{"n_layer": 12, "d_model": 192, "n_head": 3, "n_kv_head": 1, "norm": "rmsnorm", "norm_place": "pre", "qk_norm": false, "init": "uniform", "optimizer": "soap_variant", "grad_clip": 0.5, "train_tokens": 369900000}
Each number is 200 + 30 x the weight over its row's rms, rounded and kept within 0 to 999. Layers, rows and columns count from 0. The size before them is the row's rms in percent of the matrix's.

# layer 8 attention output (transposed), 192x192, rms 0.382, rows 23-30,87-94,150-158, columns 0-95
063,147,186,266,153,213,269,212,197,186,198,222,179,224,222,181,227,176,228,209,177,127,208,229,232,214,184,231,161,201,238,216,210,163,194,187,184,190,164,210,184,202,200,206,142,161,178,218,208,236,176,228,238,163,193,201,183,199,229,292,187,197,206,165,192,244,228,201,204,211,218,190,249,236,254,204,194,139,203,256,219,204,203,179,218,171,214,202,198,220,214,170,187,221,166,238,167
059,223,245,187,208,211,237,228,145,195,226,262,194,254,224,241,214,198,177,235,239,218,244,244,253,207,235,231,243,216,174,272,225,213,193,251,119,165,236,186,233,227,230,191,201,187,158,223,170,202,204,186,153,250,206,201,177,230,158,178,203,155,232,207,177,195,192,270,178,212,198,202,186,226,199,210,207,176,225,205,170,262,176,225,185,177,166,172,187,203,148,247,215,208,186,216,211
066,152,243,232,165,177,159,245,128,164,227,161,227,187,197,194,222,208,186,235,147,182,247,208,237,173,208,189,220,216,216,155,186,213,231,159,200,182,184,186,209,158,199,243,172,199,208,163,192,231,184,143,132,194,208,215,194,177,190,221,202,169,202,192,160,210,172,231,240,159,214,205,191,221,158,211,232,245,203,199,225,210,194,186,196,234,201,202,218,182,189,228,184,240,217,224,192
060,177,206,192,206,264,206,221,193,131,205,184,172,236,212,245,164,192,188,234,172,175,198,207,242,223,236,216,208,213,202,175,167,153,177,259,219,141,252,250,211,147,195,243,202,201,236,192,169,194,193,194,242,241,176,197,226,197,164,175,195,157,200,177,124,146,158,234,213,191,185,189,207,195,197,239,253,231,210,225,194,157,241,211,170,176,187,211,196,244,218,131,208,142,203,224,194
056,213,231,173,286,236,194,237,211,195,127,183,235,175,180,207,218,169,249,201,173,274,213,215,232,179,229,195,187,230,211,224,226,184,243,239,222,160,256,225,210,167,224,235,187,210,145,192,178,174,155,243,215,223,211,204,196,200,166,212,228,185,182,197,210,231,193,222,177,151,196,214,208,200,190,207,159,125,242,228,173,199,222,245,210,209,183,179,142,184,194,214,208,212,160,226,192
056,181,228,157,221,256,198,203,232,220,220,290,148,210,165,190,160,259,222,223,176,208,249,166,230,202,227,199,251,196,197,184,194,196,186,247,240,217,155,270,163,202,180,170,210,174,210,182,226,208,237,230,208,229,227,185,189,205,226,213,205,183,245,152,202,188,163,202,185,186,174,240,244,174,218,192,225,218,234,249,248,136,206,233,141,222,192,186,192,162,186,174,174,226,175,189,203
071,174,232,257,187,194,186,187,185,187,222,206,207,191,191,214,163,185,237,164,188,198,202,189,159,203,179,192,207,195,157,168,200,200,222,174,154,243,193,174,236,217,217,186,169,168,227,186,209,234,201,244,194,145,250,160,214,219,223,154,180,219,245,161,232,158,179,156,174,226,232,219,216,152,205,149,192,138,196,202,201,174,233,164,222,218,148,177,206,205,243,173,198,205,226,218,187
061,173,176,186,162,207,181,166,183,235,215,194,192,141,228,175,217,224,184,160,217,253,201,201,268,185,168,198,218,210,139,217,186,194,201,217,215,214,247,209,176,227,236,178,195,211,248,142,236,214,200,141,174,206,194,166,187,235,258,255,123,178,146,222,190,252,200,250,187,198,178,186,210,142,166,233,224,184,186,197,229,224,262,205,160,187,226,184,207,200,216,185,262,233,258,185,175
067,192,138,194,168,213,211,164,171,152,232,112,203,187,189,235,169,221,246,180,252,217,204,191,151,227,225,136,192,146,220,150,232,238,229,192,167,263,224,192,195,186,216,167,225,189,184,185,261,192,164,203,180,222,219,206,211,164,257,173,170,242,122,183,201,218,195,187,203,229,156,171,229,220,198,223,186,209,168,172,216,232,207,241,198,174,190,183,211,173,206,195,202,214,234,194,182
067,176,194,169,236,188,194,232,203,205,216,169,170,199,233,153,195,165,156,189,177,165,183,178,166,241,248,120,191,198,224,161,223,192,200,193,163,217,178,200,229,174,158,203,203,230,233,204,203,212,225,147,181,167,243,251,171,169,217,232,220,175,202,206,209,269,263,186,178,182,231,248,203,196,151,225,202,167,212,231,236,212,207,196,168,172,254,222,198,191,221,179,149,192,235,192,215
063,201,215,216,246,208,192,191,193,237,214,217,141,282,216,179,162,242,199,179,176,251,233,137,213,187,218,226,204,229,237,161,152,185,234,192,242,220,231,243,198,217,167,204,220,224,207,220,212,182,214,191,224,213,167,187,271,252,234,158,199,186,193,150,146,224,226,261,204,133,198,206,240,196,264,195,226,206,212,196,150,255,200,146,163,194,230,240,193,198,216,201,190,165,199,173,198
064,183,214,241,183,172,212,129,196,237,266,165,218,230,195,202,246,189,195,276,204,181,185,244,243,201,210,204,168,202,216,250,234,204,232,173,169,210,201,248,174,230,233,182,202,179,142,202,185,211,114,234,221,247,246,237,182,232,233,237,191,203,249,193,183,234,118,193,228,203,183,221,208,168,182,184,239,235,219,175,159,220,183,213,219,191,214,230,211,244,192,269,176,210,174,208,185
061,216,156,232,270,205,223,181,166,250,211,217,227,226,182,209,162,210,171,195,224,209,245,192,200,205,196,169,241,216,158,186,184,160,195,174,229,202,209,229,195,184,178,250,205,192,205,175,184,183,202,185,193,194,165,192,227,208,196,190,188,176,165,212,207,211,171,198,185,207,187,189,180,177,220,225,299,266,182,189,222,229,188,161,232,169,206,209,226,163,204,173,241,177,193,165,206
064,169,189,204,246,189,256,166,189,232,196,160,231,232,223,263,198,208,219,201,236,202,205,243,207,199,249,155,232,205,175,256,193,197,253,197,163,272,244,200,163,182,173,148,189,218,158,243,215,214,240,158,170,246,252,207,190,166,191,264,209,228,178,203,211,195,207,199,211,239,240,183,220,210,181,186,255,219,177,151,193,159,236,202,233,169,238,185,183,188,221,188,234,231,200,173,236
064,140,172,198,222,216,208,177,182,187,216,158,175,219,177,141,213,192,185,233,162,247,258,206,223,147,211,203,201,198,196,223,209,203,248,210,229,221,180,210,234,166,174,223,155,247,205,209,174,192,199,201,182,199,159,177,255,189,187,171,266,167,241,272,197,136,233,225,129,163,183,172,147,228,216,227,155,220,229,208,165,171,203,209,166,200,185,267,225,172,159,213,178,223,209,164,280
060,228,171,200,242,213,218,239,177,233,201,245,210,205,241,155,173,265,123,169,194,180,183,197,155,202,210,197,177,199,169,99,227,206,173,172,151,208,247,174,183,202,183,259,274,180,183,260,173,243,172,208,221,219,204,205,204,206,233,196,245,148,173,244,187,149,216,260,203,180,205,201,172,199,177,119,188,171,175,209,271,187,168,228,223,213,167,232,167,198,174,255,192,174,186,155,179
136,190,215,194,137,228,206,161,216,203,216,172,191,205,243,253,244,177,218,193,193,253,183,240,196,152,201,168,223,162,186,211,141,177,201,212,176,196,193,197,176,179,193,250,164,185,184,156,161,218,197,124,176,226,152,220,263,179,208,236,204,188,186,195,177,161,228,197,184,189,198,204,205,191,199,248,176,210,183,231,209,247,244,190,224,183,213,159,242,293,198,206,192,186,232,186,208
153,216,207,237,198,246,187,221,184,215,194,209,229,176,213,224,189,185,212,211,201,239,207,221,206,170,203,185,211,207,200,274,167,209,257,257,224,202,185,190,184,231,237,175,214,225,195,182,215,230,206,240,162,188,200,196,213,176,186,191,167,191,231,230,194,179,180,151,221,166,182,171,217,181,106,238,193,179,217,130,152,250,220,158,175,219,208,212,110,206,208,196,231,205,189,239,230
144,202,235,235,162,207,197,255,192,223,203,218,228,214,208,216,173,183,223,271,202,182,186,201,174,153,176,200,172,277,222,185,184,158,209,176,182,254,159,194,216,202,214,242,246,226,208,144,257,199,211,202,216,211,243,142,196,202,237,188,178,239,235,217,176,221,184,202,244,185,179,183,221,205,201,198,213,195,189,160,206,261,207,204,207,191,246,209,211,158,212,176,216,208,251,246,207
140,218,201,191,215,190,165,182,200,262,187,215,238,229,142,242,196,166,219,166,199,206,174,200,142,187,220,182,178,220,190,164,224,184,182,192,176,239,229,230,200,238,171,244,112,157,170,219,226,194,190,143,222,169,142,169,233,198,183,201,250,203,153,197,171,249,200,181,195,207,216,171,236,207,183,197,196,191,231,256,158,126,195,186,172,193,206,221,188,216,171,167,217,218,194,226,259
150,186,199,154,217,234,207,227,179,221,193,232,223,203,244,163,153,247,217,147,151,209,245,218,223,221,213,193,161,178,240,164,215,171,165,219,210,214,212,202,182,198,243,206,255,148,173,206,240,253,235,213,192,214,175,210,184,188,257,197,201,256,188,152,213,201,217,204,173,149,191,214,138,198,162,268,177,227,177,220,207,233,186,204,189,224,216,215,215,201,212,224,216,185,198,235,172
159,198,176,199,158,200,185,201,198,224,209,191,211,222,271,255,218,243,233,177,214,208,157,193,170,216,163,192,170,142,265,209,234,215,221,144,183,115,169,162,217,188,239,163,184,197,151,222,208,208,190,194,153,180,208,192,240,199,193,225,248,181,226,197,171,168,249,202,239,259,227,223,213,184,145,139,153,188,195,272,217,229,167,169,188,260,201,175,256,223,195,203,216,189,229,191,214
154,187,116,178,183,193,203,265,217,133,181,207,244,199,258,163,213,135,164,202,165,183,185,179,182,214,237,164,201,193,162,217,267,154,152,212,204,199,229,177,246,188,226,175,210,222,188,233,244,166,197,225,209,212,208,230,277,204,207,195,183,195,176,215,214,200,179,257,230,247,202,197,206,198,211,220,253,213,170,192,249,194,215,246,177,176,188,197,220,203,187,250,143,207,195,256,209
141,225,212,278,200,210,161,228,179,189,173,224,149,147,268,200,183,246,187,143,210,177,180,205,196,199,207,206,159,207,198,221,212,163,137,196,202,202,252,184,165,203,205,272,221,223,212,182,265,209,204,157,221,215,198,212,182,217,242,277,239,253,200,161,212,219,191,211,192,230,185,197,179,253,117,204,208,176,187,172,233,177,173,255,135,235,161,223,191,249,187,161,213,124,204,210,168
146,223,275,197,180,225,200,176,158,204,170,210,215,171,175,198,142,146,151,188,204,201,206,163,204,141,198,170,217,193,204,220,216,172,207,170,230,167,173,183,213,216,214,171,211,114,164,213,183,232,179,192,251,177,175,245,199,183,223,185,244,219,183,157,251,237,190,185,195,227,207,179,205,217,206,269,213,170,196,217,190,190,183,142,249,239,206,219,153,237,206,211,173,195,252,208,220
# layer 8 attention value, 64x192, rms 0.309, rows 23-31, columns 0-95
105,167,178,258,214,200,170,182,210,152,223,181,155,182,173,250,216,163,206,238,140,183,193,217,176,165,209,215,199,227,203,201,229,171,202,189,233,312,245,188,170,219,229,168,209,213,160,196,194,269,215,156,193,172,209,156,195,174,198,209,186,200,179,191,247,216,205,258,233,187,202,165,225,260,170,156,188,240,189,192,171,238,199,170,170,192,222,207,164,229,169,219,180,165,162,177,230
094,199,200,218,235,221,194,232,187,237,188,199,211,200,270,245,181,175,195,238,218,222,205,217,208,165,169,225,214,222,225,252,202,216,252,197,207,249,233,155,311,169,169,224,188,222,161,241,201,191,209,184,142,169,200,244,238,172,172,179,217,174,182,180,216,231,183,207,189,221,153,158,204,183,227,184,136,174,167,185,238,166,167,237,168,167,216,187,153,285,245,229,198,230,235,235,208
095,231,216,229,196,256,152,258,168,212,211,202,242,180,215,164,253,185,229,254,237,204,177,206,196,173,180,169,256,211,202,205,179,182,152,164,173,206,211,231,196,206,191,217,197,192,225,165,262,201,204,170,138,182,211,232,189,166,208,179,169,173,182,182,157,262,125,219,239,179,237,192,216,193,223,202,190,180,200,155,192,187,184,149,214,216,205,134,193,209,213,184,190,270,223,212,214
104,202,205,154,219,161,198,221,162,177,223,180,171,152,224,212,226,195,211,203,210,175,197,202,260,196,196,158,198,190,237,202,209,176,189,223,221,217,200,195,152,234,176,198,223,213,236,193,151,187,235,197,195,224,185,225,226,118,211,210,163,227,147,180,175,207,198,214,194,223,212,229,200,195,196,229,141,177,197,191,235,179,215,204,151,188,215,233,201,193,190,226,290,172,207,260,171
099,205,198,213,204,137,149,226,169,216,219,235,209,208,206,182,233,159,239,162,268,263,195,226,201,231,216,231,200,201,218,160,206,218,196,204,187,230,199,231,236,207,189,238,208,139,178,208,238,201,186,200,211,198,215,202,217,203,244,269,228,196,204,204,246,177,228,208,183,171,267,217,157,208,213,160,184,199,209,227,171,206,165,240,224,242,180,205,216,142,185,174,237,183,180,161,189
101,175,191,210,234,230,208,199,212,188,248,205,194,168,161,186,191,120,187,232,179,213,128,141,228,208,145,194,193,209,211,199,259,230,193,251,179,186,181,159,176,244,217,171,182,208,193,198,205,140,168,212,240,217,179,201,283,222,192,236,175,175,201,203,197,212,228,200,285,218,199,180,198,192,163,245,236,166,186,161,180,186,237,251,133,217,138,232,199,182,204,163,179,196,210,169,178
100,211,164,239,196,220,190,236,199,215,177,252,181,177,232,179,205,212,189,223,214,207,207,187,225,237,201,204,212,202,214,192,209,202,204,214,196,184,150,180,224,194,217,200,177,218,172,204,160,210,210,205,199,225,177,183,221,199,196,165,236,192,196,134,177,171,191,164,176,216,216,194,189,174,186,173,188,233,228,210,266,181,228,230,180,165,96,164,217,230,167,138,192,181,187,220,214
096,188,163,160,167,143,219,174,196,179,217,234,177,240,181,206,178,199,193,196,157,227,215,197,169,195,237,180,194,214,233,205,216,143,196,191,186,174,192,190,152,238,212,211,215,220,200,227,219,219,246,173,203,245,206,192,202,203,244,210,144,188,188,163,223,215,231,238,164,144,209,198,187,203,291,188,214,171,200,145,253,181,170,218,181,225,244,200,233,231,181,223,157,215,242,211,173
100,130,197,218,195,215,180,209,245,215,199,250,242,230,173,239,249,164,158,203,233,237,204,254,205,212,222,228,196,180,180,193,218,211,212,192,226,222,157,242,172,177,213,238,173,208,197,224,118,229,149,252,220,223,247,165,190,199,206,225,197,183,200,223,177,164,184,174,174,212,205,168,220,210,176,184,215,190,172,189,224,163,225,182,204,199,215,224,193,237,266,122,187,282,140,293,206